From a checkpoint of a small transformer trained on Wikipedia.
Size: MLP 1280 GeGLU, vocabulary 16384, 30.2M parameters.
Architecture: LayerNorm before each block, rotary positions, no biases in attention or MLP.
Training: 337M tokens, 5319 steps.
Each number is 128 + 32 x the weight over the matrix's rms, rounded and kept within 0 to 255. Layers, rows and columns count from 0. Numbers have three digits each.

# o: layer 4 attention output (transposed), 320x320, rms 0.0896, rows 154-191, columns 192-255
# v: layer 4 attention value, 320x320, rms 0.0965, rows 155-191, columns 192-255
# q: layer 4 attention query, 320x320, rms 0.0725, rows 192-254, columns 192-255
# k: layer 4 attention key, 320x320, rms 0.0729, rows 192-253, columns 192-255
o154:157110120092122131075165117146133132124170131077160170149125145106066107093153080107128164120109184190193090133122093108108117184127137111052144104143111129130103068168164125134102133177158119
v155:194228192105151127198192191129093155167090133118157148124186119157151075089121073206147117160133184110121126135162127129090123112073073093151158067099120125101170044125091127104161054154130083
o155:133120183094142215103115117162072083177093173164118185141175149157062041121150151179139108091075087172114099054053174170154107147079127094171046123166158144124058138189107176150162143152143101
v156:156149172139131143151176084107225193115103107156170144089071149110186186118167171194157079176113114139120106151120092091157132139173100128175079133154150118122121106121089196093151123147155123
o156:125182111127150103148129145063151135110077093117147107162125080195110122172090097190169068096105150174144170160099156098144184142099169089138087135090223073128117164103107152119189141131111131
v157:097139178206137162187155187164108154172177120134176117156150175105132140140110116087122099108145077159148172162139140101166086134170071098124094126080065085101201129062135188094144097085141121
o157:136076127103072158113142069100079104103095191224101195153165128080109163083140139135193124152163088102221115165058121097154138221136154094095175108142174180085097117103157164159145152050075134
v158:157082163149101110152143090119123168076133122119121213082062198144143183126158183105126089132203137060120123134135180126148163176133104056128114114223095129106209216152178075143137098093085151
o158:138134167116128138096089167106102150138124152156160113123156191138150066086090087112114112198137137089112109160072140149094079135084091170102164103150087113074149147170119138109167210093124130
v159:161134115069149116119057173131117130128100099098139146106165164119125105120156208110177162104079168108156100154163152170094176063165137113154075129173106114186150118098138128079077160078134155
o159:135061187142133198174072131105167156084099108127064080190118184161132169225112082111194114154115156156169138116151138081106148124103094149102061130132155147168131127116159164075092104136112134
v160:106057155155108064147143131126114166154088055110130133116181163147095111057155107134138170137122146152093141075089100160123115157134181093131156059135143066123075096144125150111137090074124066
o160:153075135116229094171134167088184089092122139114151129197138140110099198072135084126120043126160031129094127144100089068096216122045143057130126093120130121144179158163076104176139169135125117
v161:135143177135095162078162121156078111058084090127152078135223182086158067151099121122109151103096175082141175143159135135129150100093207125108120000089142120132130136109149104190130155084088108
o161:112147094132116125110168146111056199119102143113124148133111144067104121152122082052091128153089070142138104088200105149101080120086151104170082120117191150155113196105133102128107154097113116
v162:103114138134172122133169095143128099134157190131154128146071091156133107091072162160209087168175105090071153136068088135140105122101143120144178081148146112110062095107125068181153080063109109
o162:090200109141092065149192170129112216136142156146064180091131102004121175175130158176141073101207120146134166120107141039160176154106145134179132114120102112117147136084097140100075057091100099
v163:140110106157149123155085101084181141084143140156137137130080152111144200116073071116148119077093135167156103117082131110085158114126124118099090150151184136138185154128181073048127148124142134
o163:170166138082079119182128173084092186141156234098188117158145165100154136103145118187146150056148134141158152159089141126093189122201143097155145134110063099059105124110126084173103135100138150
v164:156176099135163081188146093127108147100135161151124062101074140154157117169092104160127101102138116141113038123100151081180117149176157126160087120122147123105148117089169066127068190166133159
o164:073100148166165120137123152130113130156078159171072158080077122177127157108127104203186181118146114139075140124151123068178124182185113087169103151069169138094104092042121169140103185093193112
v165:208097133117191135145082076116155130141108158142150176115123157151143087078127135134135138137170145145124141166106121109101101120196099164116165176137134155084128132134144116075131151101156140
o165:160141129137134086146089130065134129172127124114115125139134210162056125163130160102147178154171090100115140129103114085097131141173149144122140179176148140086083116166108125121129161046077102
v166:111179153085072129150137106097144139119169085188105195095142091134173119090134100136137097182120127094138159049067169132139164150143089124162194077135029129169111152106080182095143138109116187
o166:055134058155130177188153106177181106031102166172122145116158111065092114193171156137105126107155145108193136128061104128165129098052103119098149189098093143171151111130152193117145107111171140
v167:116144114168059179094162132056106153200157132126152151099119074125191102178101156129110185164093159146156143098121106126161162085105078168085153101189130127116105043159074164129121112157147128
o167:162164021120203082054142156139127099140028122122143163175133139140127103152172109096190131064107172159159092098116089120106036097094203164010135174098111130192097133186125105087134125078130116
v168:129163116175142029106157188153154113169108097143140140065138159162093130144172129110097136091113186156165139131208182093072123150087148167108094136121095108128154165097205077120140091138103157
o168:131165167131161131165163135094174059075122104108101135107156179182100167019118104178126138154135067049065099096135160144076127071065107171138139092173109104098146225164133116098093110058179111
v169:151072071162115142110146221172101113104113078145153042077130137166195082132145103150131152077134119074080169103155136149113098208128156120129147087134112144108158191133082085081171136113104116
o169:096160116155179182126096149128069109082148124144195146195148158052141180090149079114199188092109026122121142133100078163110068166168136058141142081140124172140132103106188114102112156202107096
v170:065120151153158173141205114155021060123100139131127145132106144156166096105134107071138126153168077108109104153170106143114074128077117150146135113099159167138106108093073104195181137171140122
o170:125104111121154107064136097110137132099078134156140144155100172135194132135207126100155083143162108114098222156096168149218136146140099124113156116092139128194100123143133140159103135143047164
v171:133146141176177209092135075091046143177125061143162143163204131105145114153109131072146097106215115170162100045108151092102101103152118228129153102139153144125140128138163063163107114156103165
o171:096105123091151104197197170098098147137183120070111123168150170068135167128119155066157112059112082144084097124021125052079066107061108118076120047152105133104140225193186192151124142133103089
v172:172070148027091142167125123123125077157125060132109168148113109102117108140155157159100208105122135170126145167058148115165086165193202098142114119140186130138165173183183216111078101103081174
o172:125183113131179125120156126134181113176150140120120134201135119152135203115114123156118188143078175123123044122121118197060162130133114133154138081136162121089115071124134098142011132161139119
v173:100088077139093091101081090138114129192133128103087130114196133130104181096162094078157089147169093059143059158142150198115160155122175134117115180134145091206141132128114148122199139147125151
o173:075099157112098107146110148098077149133130090174100095104184138190156189112133209078114139085096088110184188117130161108124165126202089171102187199193218143147198130118145132078143092147140150
v174:121084057149138149157111049116127187160139141072157144176131132149126091080153140081176146143065121134114164131125082126055123121084107101106153105130116082085121096124158126130111128133046181
o174:165115161145097146153149181079134096134160075059122050123183136066107105153164097185131106149127114105160091119191117130125087129117172182105132067064131064192116130163097133170136140121148127
v175:088170114095163099103118126119201086123187151142144183125122060150144167105156078135119131155139169154105110159155171123102092146109147095145082142077125096132136066184046098097135133119049159
o175:093121116162124066139106159171166117122113079185160157135136103147124143179124085135102133107138181101144129128106143101135128173158170118114120114149129169095131123198106110125147150149093130
v176:171102114125077127083172117076157149142116149120125130129124190061090090204175105114163132150175173139128106098157134161172053135170132100095126165108063108198172196123100118157136138122127137
o176:109092145187116126086100149092126173156103094150205173113161149132104116166115088126160097094113150143099138045152156113095132128122143169098088107127065134073162143103140049107155103159162139
v177:101057082157179045136165144152157131107099085169101105084110079204082159122091104092121108162163101142117175136069178095110180145235175109172112074123139121115113139122133153156177069160086138
o177:115133110109102167047122131098118131178166194103158124115129156108124140083145212145145126077069116187071204102087122128111141088183174090121150098194076111059174149097087140082105141082113169
v178:078115114130137129125160079137145166148077128130097127113133170122159200094135160147131199103170099117221173153169163081083165125150087090133206210131147078081114162151111100038120106116113098
o178:115167190152077153151085116125120109099179144153137133105117117188162179061111165143169103192196094113151104112146087194121075153127128102126146147095100156083093135149109153095151151093067125
v179:129075098111119102172144138073148118083142135141110121126116106141174083111093115150109052176089108177055108154092139115135105172196156144102120214110176018182138090143097221147098090114164095
o179:162149143146102083157127136112167165168073122166116079156088155157161141074111084143106127071116102194178083160136166112125187173127150135144128179117125184079108030149137118120138125157159124
v180:224101114149136124200112106155116159131134118174161146080164148161132149143069115113183065148166089147202077155132186159129160158048079141158160156126112079097166108159123188120075086096184139
o180:151095142124152085087110168182177133052088102128089155130106124131174161114072157106170109117073128084221107188165166190215188177122124146105085114134154144149137099132166161157118177078127104
v181:104132101148153160115155109188083056151146125160201090148111189080123090155183135056170051086077138096084159124130106191127134153138132160108108085127100135128075164175150121153171108127102202
o181:141178130158154159158134103116097116050169065104114113172181188086145145146192203151132090078163066089082181100141064126149135093109093181113133190107096083084115168100214165180167152177102080
v182:153143145152141164126076205155185126089113119137135183137167094193150121149131132158110115132114138158122068132135110081144083080121183162208162137138035192154132161124183167150070135151145153
o182:124125132099061140102142119149169080084093151068088132120088172090140183134169137118064065125087135126139075167131119209141186162109133062113092132161059095191146139142113096203136098162122165
v183:114136084117102092101173112171123143132156095164143147107136175134114114132103064144089067106136089135142155116124129088135156078121119133127095102157101171173101130208097116114157137124142113
o183:204158115158087151138129102151042133106131143114098181137161125169119128129118112145119170090118089119128182155203106087069141070135098110120154110123101183043106139113088134095097154178117128
v184:093096148162096077128081126163172125120187118168100168147147111109114093193108062115168079117142125103111123114168117174147230176127131105217132148110134110168142147184077186140109147117125049
o184:091156095163153105155128147161139141085098071135114062135138096102113128134145153124067106061082115113124106175139110140110131128158138087169051131154131087099153088123088094158137164125112184
v185:168137117129120108111137067144100122124128109162188086134128143130130105174166185153058102116080137138125064112132120151198104074102160187104077134128083124172102109149126094173122126114144135
o185:175150194105120118184113148165102119109099211118141140117138026094121158119074086117156134050166147115205116172138064132085155161091071178106039133107154167123148131102105104078109120172136096
v186:048065143148134105146167139131055158153239163108173183184145085212107147164046219041184112105126080070063125126164174175106185206064192121151149138147119145125101129154153090112169166101140109
o186:102051116195160107132140177119069082105163050137133120193079176202165073136086142138118079151135117134112097127103202078141144134068093161173169142108138115126098137152118095200149147067102011
v187:203129109096133110115077209107065144167123130157189141093122109098156155113076139144122091094101113170170158131091175094131134149147153106216134125119078113174139153037118149159131127204201107
o187:170145132148088051188187152151111100176069110170113188096186147050159084077088112120143159088155189170147133125134124067123105145138093114181164121142124165106135082179217169140141095096150114
v188:171131123114118180096062097047124155110229079153095108132142108125115104125153099205105087139108090126136150119052136159165114068176101138128122119146197081134141124151103056125089101055143104
o188:201185099160143071142164143083179142169130147126130106141171135085098156147094117075109128083131127058120087139151097096072094111051078154078183132153165158051110068146096040166156143148126145
v189:162177168140138197128102169105128154116090151097114215025096112163149166112085102133201123120094112137141068156153107152123121101152200143105108221146118130191097064152092159150168065166087148
o189:113192106157165136097104103098122157150108129085133097144095118135133111071161127173142232108101215160128164124080155196095142104128167134141123150126189167092087082132067162129088100156062138
v190:116116068089075168054092103023092148146179122184189075164122180152117107136142180129140113130109129107160084099044102079088167119126192161146155126170131167071067081114093147155079125175099123
o190:139185102163125061137094075119110158133170091187104177110154119046102073123165125082117090092198167177145102126188065133144096110194081115123141098087091084222081162117178118098172202127145110
v191:112138099131087094089105152102116063131113160129173124098107116140100160098102093100123114066157110161133203084187112097141185139116109180091144094082127105206088105149121197166092079156102100
o191:118143143167104144118146169188127098141145214091122112108099076104100160084117176116154105129125115158143169126141122067224161086145044119181108131078161127144110131114063124130133131134177087
q192:153135137114142133127115131110040132146146112132099090120155157093136118124148118133174109123138111189101103127104165174122154122147150207113168133127092127109118110168150148150123155144062085
k192:077123134179163155122150160163204091105136071140076139119112109083122156125143122150081148203124058098149085140115107118207058133139127099113088142135060125119069190162097122125097079132155143
q193:149139160123138129122110088060083130130095116154152191095126114133112147120172162126090146117109173088130171090123129109087150124172102150173085116100155110096101133098174147168129088178155158
k193:072182108106086129074125096080154106152126138113170142102146127137140104043147099142174127156129114140159105154126129150089172153138174205091085148181112094148094113116076153162150114131130117
q194:137128086159152116143089112132163140138129086106101126106163155147153088160124069143110128140138154167088126095143088126114115114120184150104134163133136127136071071131119130160157123109118058
k194:107082123089148127112136125190132161163095109088097108114129139081140154115149218113049128106125184114087127140080121123134104120107103099066134114085164140136150144118134149115112093135142118
q195:171121103136152164126092144132137124140142113111120119102188100117149143161146123123137121102129144191131135121122141139116149115074150111137092111120116122127164089110095164116106162132123074
k195:057132087110149116081112146217149104136103140163104099081108113109144063141137141162158148166134128170109147144155092144137125151111175127149093104114142153144152108113094151099155125148125077
q196:154170142082162156131145162087145168131134138160122157116166133129125149132102137134149121132138197103120096118149135105140146159162108075094138146080108101113153147146126126096121115134098148
k196:137108138146126130136167112164204052096115131144145149143093138075148128126103092151077137184098101123136170114113087158160099141142143077096156109109103078098130163149151146134084173105130106
q197:155128136165146140100087090118083163094113165161126094154156121099050105161063099125183144186172129116145124118114117057149063125088148101179122111142085083166085120142130122147158201123159128
k197:126115070149088161160178111096115164172142124076105120119082161112184135165146136124097101192082112177138145138089157142131133066151068111142099117148208134111092106113144107089150105100085140
q198:140157138170136109116121162156121122161099081144078169061108122174117128127184192139119136124128155163102094145123147167129123151117149149121163122144155120167165146119213120128171098146112134
k198:104109161095129080115104121182113151154047182110193119121179125096140112101136166070128143072111112112119101082104159134120099127124134141160157115109101165116133114147132077121112077167168131
q199:070142154086146160126104079088130132164141086110065171117163133096124100134134110126129141099032193173134169117075066160132119129124082097091137056122177062148123174217110112122105178147176145
k199:031186175184138164091092136142158112099128145126142129188168099116174163114158132158212169142136108111143094145096106135167076176171106116177073159165098100058161092092115096121121128132135154
q200:086107127138077136130114127111168106111134161131146147126103131129135089102101136144119136112082102174131164153132157125140096141183116123161111063107101107109145118149186100118121149153123158
k200:099110153151112137125180110092143157133089117108138142081133154142187081127147177113086181151124100118114115118099134093127129050142093093065142178126130130130135161082106140053084115135120135
q201:141144146118191116159126112094152100148149162078126178089222225126109095179128127112132154105157137190155134131181135152095178185166080122085104158105136136144122092146094202095094146151151132
k201:059120178128165167126128101182059119147160149152088149121115116108091077123140125077147149158156112137089183148096163115094096110126164140082070107126132142159171151177145140153112126108118094
q202:095123132128079125145123119071159090094087123148130122116181175141171127176110123125096088161183091054118116084170173133129147126108127095071111173129111137175080117086137128080138092126141122
k202:145131113205138084082142152108122154097124108096162084112146202089144144136169061141112154136142123092131160215081119096119103106082105098117128145166162160158162168166078196122112103183151118
q203:103137145189087119179110031099118140139101124123145101106154140105121141140049083166134098145173088166193099187108061151154147059163128103122075080121081124193097134134040116174134125152123091
k203:106172111131144124102175124116107143162065156086134126161112144147121129180158144090079064129108110093141096179078141082186084095168135126163145096139165087114133131131073166118137196080123147
q204:119146121095133089114158092094141076050139125109148104106158119208125069122109099140171101104084090116062138132142134172115135147130138122134116089139139135117242077106129193184082145107087096
k204:110142169149162114169158130172153154097055100154129118133083157124170123164079117124133132080140159051113171186057132178179161143094136125115092203124065128089162198141065160115149172067100133
q205:171132141155144109137131161214168176106158125171172122078103096073087120126144115144165132085135136138172118085159120154075093093117135143102081120138161106059089142134067164214176125176117123
k205:118117077154139142081142134125105086189083139116126175087145107144153129111118118188136074037199164122115153121178181168091099142145122136152143116147153080066096191099106153108150109112142166
q206:122204147177112138137154155145123155109113167123215113053047144134100076154064105132162114106150078114148060135128090101169153147087146145141140043168103122120100135174125131135106123184173132
k206:163192189100170144096140074049138105046129174109172116117167130150096081199179063129095172160120118108122147124121146109098074149164135083069089107032143118103089090142141103152093147172126184
q207:135131154091099141181056122120139138146142188129124217168117149160080097168072128131072075177176126124094101145151115163124165095087144072097054185135140165127150162100096113138133110108135111
k207:136155146099147195137164109120144138129096086139149086207113159161156146138149171115117158138154123195067128152142070046152129161144126124152100063090091087098165102164121222116148085122122125
q208:092136161109131137173127081094099137159101195166150079142083099121115125124141129129114141138120155076147108174110122136106111128086127100178094126173166129119131173144199107144145083087172152
k208:100127128058121124073154124167127182103139118147106079114151113151188108097126152086133073080146082124192179099162122166161181147097151103142107151166130127118131114107142167127130120121150139
q209:089163149064138121138164135170165116159107162160186104141095075138128120097191130140094138125179144081150101149114080132161114138104105098175133137140118088136146163122177117079162090150156158
k209:158154134139151106111081122141082098172151182123157154158125110151129159158154164112106106066103153134143183096173105116073144124128179134183097118103159101130130081132114153145120161161106154
q210:127141167149105114126107127080110114159167130123137116099122117207147139103138124116139128107170129165161143115136140157124096132131147169144109093128098101114079098137150148123131118141140075
k210:186145115111158141102131141135139147156120114134133095148089148175114104045107142174176121133182074185115111150126168135158156115152136125097114115151139117163142076131104117142183127118087143
q211:086145168117098109102131115122142104193128143157164118083095138108159126095200131114071119092099099097118111165148115086130137118137155151153140128148134072106164153105171122154124089161140150
k211:119103149135166083151148114177115137162070155124189110139115142149117113103162076089171119130166193177170165139108116123067146145102133140127150134111138141153169111157121129197154195153145122
q212:129112087142143174099089147114166133118150138107122144133165179093098139136067174114166146150153100184126104141133140060159122148123138126113135106145103106133147090088093113109139141089168099
k212:143099062120089142152106146166131138104067090141143145113102129143179110092102187138044123146118108152094094121130149154144157131096055113091120101129178141136126098084138120093090070153120116
q213:163151089141127151077129082102133190127139108105105123132156107108109140118113095116122153095085168166164170175200066148104141137102146118154120163043122065127179134138160119188141165137133075
k213:092087170156123141156122106141114120174116178163106121157159100041128128133130065122221141149099086219165125104177088141157090156159160145130066120130136131063132104131143070157117135112117174
q214:120125165157149111122114109109135128132112096115112095141142130136127131146129134103123136136115152088135097140142140126134123119134150130124102157103096141117154122083156180086088167159104093
k214:107108142176099116113204098103055186170076090147092162109129160112115185110120138121058131108127158063069133158057130135090063135115151087102173088103121100094093113152164133157157110146212139
q215:136186153109111069137106103136113087118129123192169142113156129111117120137116139166073158156130139134120129123118185114116199174152113148150150087162134116174120101109105158105111081137088148
k215:122086045106148129126155109116108142150069130164145125118067213101189085115080201107117122109139179191081174077124186082138130097114047106112140119082143106100131147102152113115142120159203129
q216:077157169115102121145127157109126136083101147105222074145155159103146103199144129113107133177174113103115143128199124082144132106152110113098154136133107149159127091124116165073125110174132129
k216:178088156134082088120099120080106174097163115126137150110117120109127145106142125153125109152091158099153156120086137091110017122112133075156121099162154115108135023126086139100142097146142104
q217:183126173109177137135055126100120074066111095143131117132135150131117101132092177063107134143118094107098126104112190142158133098082144169145085080130098147124125138097128120182123117085177187
k217:138085080102098173076168159183143089181096210159193127137207121185113083149118144111100189131132129100135107157123079123126155121097077110160118183092177141145142070161213109103124143149089108
q218:132190095155061069132101124123160206097131125134143065139165101128091181144101062108153143160134109060099081126070162146108091131143141122103122168075123110111133124086076185086171164150106136
k218:080162120089181111129129180124073101160088141181167147168126150152195089135160140077228108075094134154156098123184120128204168165175135203186192139146134073113152155165161143201140158185125119
q219:141157070165132146147102145092111161078174105210153146072130102141138136088091125151107105155161050116132188172055108128146142106148173147086096141158124139177138150148100184089190160121101138
k219:079165146099158099127118153160098135129172156058208101199163159138134115153131105142098066146179108156097084053185116171131113125110094110164160155102154149088103158103099190108148084125167165
q220:157152169152123074051086142131204118091091147142095102065089232165086175159120202140121129245109166143120127102157058144119080153081158096146139134121100140156147184100119172078071105159106172
k220:080095048089076161169131134114124058119144162135108142137138171123127133157132100085119155096121120124134115087193175109097128064101110139070048088169149110100153118168142174135137086158133092
q221:115130129125118130105130132153133103129122132151167101164169122178094138151068153147107120164151121149102131100138123077139110143150155171138162171102076120144092153114029120136116106137151127
k221:094147109192117083121179067136124122191078102170116117122111131098136072131107105115252103191116150114103140066157098157231092117122113087102058140108188157131093206092097140215110172113110124
q222:211152143104098130193159104143093115148147119176145109191158080051144033142108098147148088157093108166109138075054083148170083061141118091123116069128062171114163171110111169102071094138152195
k222:151083115162112142131095090132078171145117168137171186134113150123136156143112082095105133110141103096073174129108076123085142160116077148174170149106086161132117093094145168184172132113160153
q223:128128168020114103115116103121154145107073144149136180127115151149107118125099095112129162183079101124154160123116160126170113108135103165172089194141112128154096069198117117080169102091125079
k223:070106145155138132134160090145097129140162061140085165148129119157138171164156142133134143060075091129124070161178095164117177097221177082125133133148131113143157101100168110087192145149108156
q224:068158123074131122097149114179151140174178142169212147156097119120155120133086117103181106076134154148110178140109126098161119098121162139155093133152094053147150148155160125084096133137215115
k224:136131166120178135110106126135048103163103116148178155121159147178100128100127082096061095156183098138148148121057171081144139134138141098105079099123087102130085132146184174101164111061154112
q225:162126109183156143193101090121131173127103139135096114134106144105154103163094095145134142118108131133103106144137131132175139146092084174128137137134128182168094083104146210155111076153149175
k225:119127136116130122154117157092081109080150188149153173131168133168087122124131101111191123049160168121109159124167210158086108146188203067098196150182113132140162116128139131095155149153255163
q226:120098119101147136130108174066156133160153116146091129067119141112075145129114181128191113131181139122163129122134068072143095143137154219142150153109116196134102122103088161159113142102170119
k226:115131136105157121044163113108151091149137074171121183121148162143121105173149143119218122186154103113171095082182200182109094140154109096044132106172124081145121129114110107168164130169051061
q227:088158135121184149047153120209038146158142112147056098130180127185059151190114137197164148160098093126115126087157096134137222122151067134112156173117168154092140092144138172159137110138164110
k227:076181145165154176143123137059118099076119121132152154115144110123082158110176146112116122129139105029107146095134183142089125173142096153091116132104108116052155188210123075168093108085163141
q228:109126140074082133117166129132137172113235114125111137130098151148138137148135120205090184074124171168145117137098087138143138112123110162128109096141107113082166165103104131043088118117126114
k228:162131139086163035039079165127125103169180201104179109150174095147066102142075098098156121023103121143141081120130147118086152158121129167153146101079114149143160123083215162104131143051155085
q229:052147138121160068132087079128062189126104149117124101106155166076126123124153179135065101155046151150058104122072154119114107083111078163159093178073169134186127201119143122174175090116088152
k229:097144130112055159088146143124187101144141113075112111149106162192133130108125101198123092149150069071153142104148133109075128143111112144147139125164122162169180145098147109131113107071138216
q230:110146068100182141133135154117155087100083100139101123155133120079063171124148111192134127133143132144169183151146100136104183202177143124137165182128155098159158159084111149128105122130065140
k230:073138161068074138112082107087138114116094131105123105139132134181208123166124119179194119175172195069100112044084099169182185146204096126166086137170132105124131116061117123153143149097163116
q231:155192055216140154142145089121110112102071146119155185192117135097064161169131085103071130136151114083122112060138112140118109134140103108112192047117125122118173137142127173108071067107147110
k231:064184152116086101200088134083125071176154117105119080088116167150154161091145117070143100118147107128099165136208098156118180137121182104107123156149008177093110121146114137155171149103174066
q232:095096178188153103199158155118164140103124142098089188178093177148176178093161116096110064148168178155165150131129193128159106143129110143109164105144139157180097172084183122102161109082086193
k232:151130107069147087074188125144112152101122134117129178162118116193110177183104111203182167129087113095168078135142151131171154120121110155162089161127198082083093070114127118110162163122088058
q233:097114132054136160212095154108088174076114118199186141140103065076097133093160118123065155166163117118176111103122133167108099115109165172146145154208175136133106137101071104137125205126146130
k233:140112147198107111205069171158191080147122152084157109208114232124103171133109048082130093127110098103131131115097130169153138134165158108092123173150122112111085112109129117115064112115077124
q234:183094145087122055149167166106171107167150149138146176071184202153158096104128167140060097133119145123155122087179121157085058068101151169171158176160150108113155214125148148165116128189231154
k234:076140091150098195233166070064132134144023122149068132114147110084141111135171123081096092149118138158157103185136146084032119132059063133160099110124208156142174117163213108138114140121106105
q235:114128167122104100124092104167101134134060127108141139109127099119117109114102048190160083088131071136108161139069098098133123138100125148185129136088154078108105128139081123100128062167153131
k235:100101119133159189136121145103115073159101166119129143106066143130139087160202092124075214210179091141151119098082140062113080153179095151117141120127060135120089183083160112122059094121201163
q236:148145138083165201115142104126132100095129178105116145159076201092119098168125161106110114121124206140111114118124176138040142170122176089041128112171121174182175156080110131100187135143153143
k236:136071110106093084113153143136100183118134156173118113168022191138105112194063085202143104141096157072174119121165092155045082141048105119077041133128183150118150091167127169184156168143087146
q237:090135104127167141142130148044043048039134206120135061139095092146151105157202154055109125095111082156248095161116236118124139121128143104128155119099135159133183146091026160052062153176125179
k237:151115099204116049179128094066123093078168103175165117070128097174140087115139155082100158151078170111099149202183092167166144096144152127155093146139091128165114104130131121168111105133119098
q238:130063172070098166104083052114079045150117143145097088162141142137148157130098162126167197172161173131137176123180145190119085166120064093132066141132133070150097151103147098146115112045139119
k238:127158120166161153123220162158114118096133139109079143086103117142103136067147145079148126130019139121102088107150095112111154163102113146203124140154126140166105110081072131109089143047014151
q239:147103098111144164063160109151137142141112119096101145147145069071132158108097115167096152200118090127084117133139086154111167126076120104114198170140095141113115114084108123132148136180161155
k239:140131080138131116076135139133134099109137171165110099096062161137112155184091123047162113175104122133140152103091173121177120129065144137146088111128115151118180176095122131131117157166113110
q240:157140157110135126153140141160145153104116112134139096164092205132103077143103129139139097136036173113139140110152119107094107104114064146145198094113115114107052151181137168105115209114139138
k240:130103105160163163119173050084155105188117145121100160161088108166177127165085134153110190070032080072129146190100079058123099100200177193173126113142102107088166189133130108228138179121097128
q241:083065119154208133117093051160193139094139101153098127075159146174092136163129194136187159122074145055100141125123088091141070190127143143072179169144129117090108102100152144179125069164159215
k241:131095177107165186104199175116064125077102086149133139175149115148172111117180144037175068076233108130147093112134143085206107125114120147117144185082154114128077158118080131132077096083081149
q242:162108075102081086152163122093109186208085130137225156105141177056164129128059114157101105058110082138150101114078130173078127116156141179178157125119158098170168155165071168071089163100130052
k242:091169168178139129170075113173163136130126163109112161118139092132082140129121074130077176135130149153201180160112145083109181111152137110097068146119125088121073177145100127085089134131075113
q243:179151127148159121135102150138073148149174173077120132165144150076099167198191089110133089096174062130131171101203176065118176141148032107133121134080177072144161136175098141092067160095115163
k243:153150170054068104141128080084217143165076065063094104093172108134057195109110141119043121103145138113149155140143056119161118088183170133144164149219153180095107140140171114148117211127203125
q244:158093099102087102097139080161110083106076149142158135151160076065136152115107160108126111063118114072121156099108176116172108172214055112094155101080230129143179095144064150095144189076115074
k244:109111169171136122136165128161123162142094187127144159064117065179116154068177159148131140110081155136119129091150186084113163028158097143050078161139141149110149141145174103154129098131165161
q245:121119120162103087114104110131145188133177127179110098132181135116146085120150188198116104187080166105114161121173113148137110127130157092126108179132104038178089126162120127115080118067122143
k245:138124174184098125207111115145105091135147113148128140072118126152127108123084094174089118179100177144136128164071077059124176109093148098198068143133124140103079200195102171131126141131092086
q246:102100089116177192169149179142077120149106173127144150068130082156148119103143081028157192144161159160100102165110127174117115128093091104046105194125148135107164073115205096135154139100173099
k246:093197102125196109124151133080175122094186069215138137200156160139182150120064106117072043129185185143117127055204118084130168140137112079113132182204090069137111050120129137050124109099167116
q247:089130084113121131126112107080179135130173122092115171103143133095053149118110210104068122157105152158102101149119132198137063139148136122108105142141063080142150139147116132105155124162137126
k247:205106136148180111158140154205148141078139144147100095047113131087147129081172086138130072122094156102029105159031137141098116092167115193074087137127146172134092205091151170081092117125153096
q248:163097126117183104089166166121134160179162143141140056123163067183164179170093079147123161160122148096162141143079162122123136065075114180209143123116134237130068193117209119164126126130207157
k248:155154138139103064098182121180141110193130146139103134116147080125132079118126087070153182053147177176142133102170146186140136065150123192159121155118161088028098132145098188110171182039049148
q249:124128086121094161131084101097151069151161127126041113161148139076121124155159035170155053079081144174162084128154055186139120090084158144118135155194120120124138134106165153160209111164130066
k249:143095094069158143146135177137098033153176134193143183129161114143098127150157069132049081181155106113169118096104167130086142134084145121161140112074119098147183168140137130101157109110132144
q250:099076147139041183118099193144156109146073170135121101163124162131158131138106181104095138154189109144122080134083171141099131176111151147057184101142103087106134151114165151135157103163181151
k250:156096080130152072149160122155106099166110102173209144106132091069095104121147091187032136082069178085107188130129088142155060104148133066140167156150136168161091166156168068128084228139085139
q251:155101162136155146106210106146089080103156112133048087166176163102151165141095178122090030101159155100161179096137140081113106128049128091062152129107151139159130129098131095099080125067127142
k251:153137148146156137166123137166144087091148176101101174114138113109130094132076167146142154133146155109118153122191132094055131156129097085094090141077153120160075187141082126138070141124095154
q252:134075133145118117187155118113088103144129149175097182081160155082142102105040178150196120065114091114111122144100111095135094106069142137190120120073112041048108111140137126177103091143170145
k252:129075105162131112137155152114146123121077139165160084102139151084125091150171091130178115162164128082061068116119091156131147094134064087102107115132123187136159155044189119220130134167150128
q253:059146123120081128162144126157125084098172116092148116091107080118144176111136067135170129161166154138123156104129098102067191066136170149131109165205141108151083150132149054119130152176141130
k253:116109108170177144069169161116152197109136128100162153205093167165113120143158111179133095173136160132154168063141090149174161125110132152168127116117120061152099137087094111192123107156130119
q254:153096126161144137143121136165191118083117087144081160153188090102052106066176084135168107122117148123139141123146133070174154053072118142097141146113064189124133170108083193134129162174132179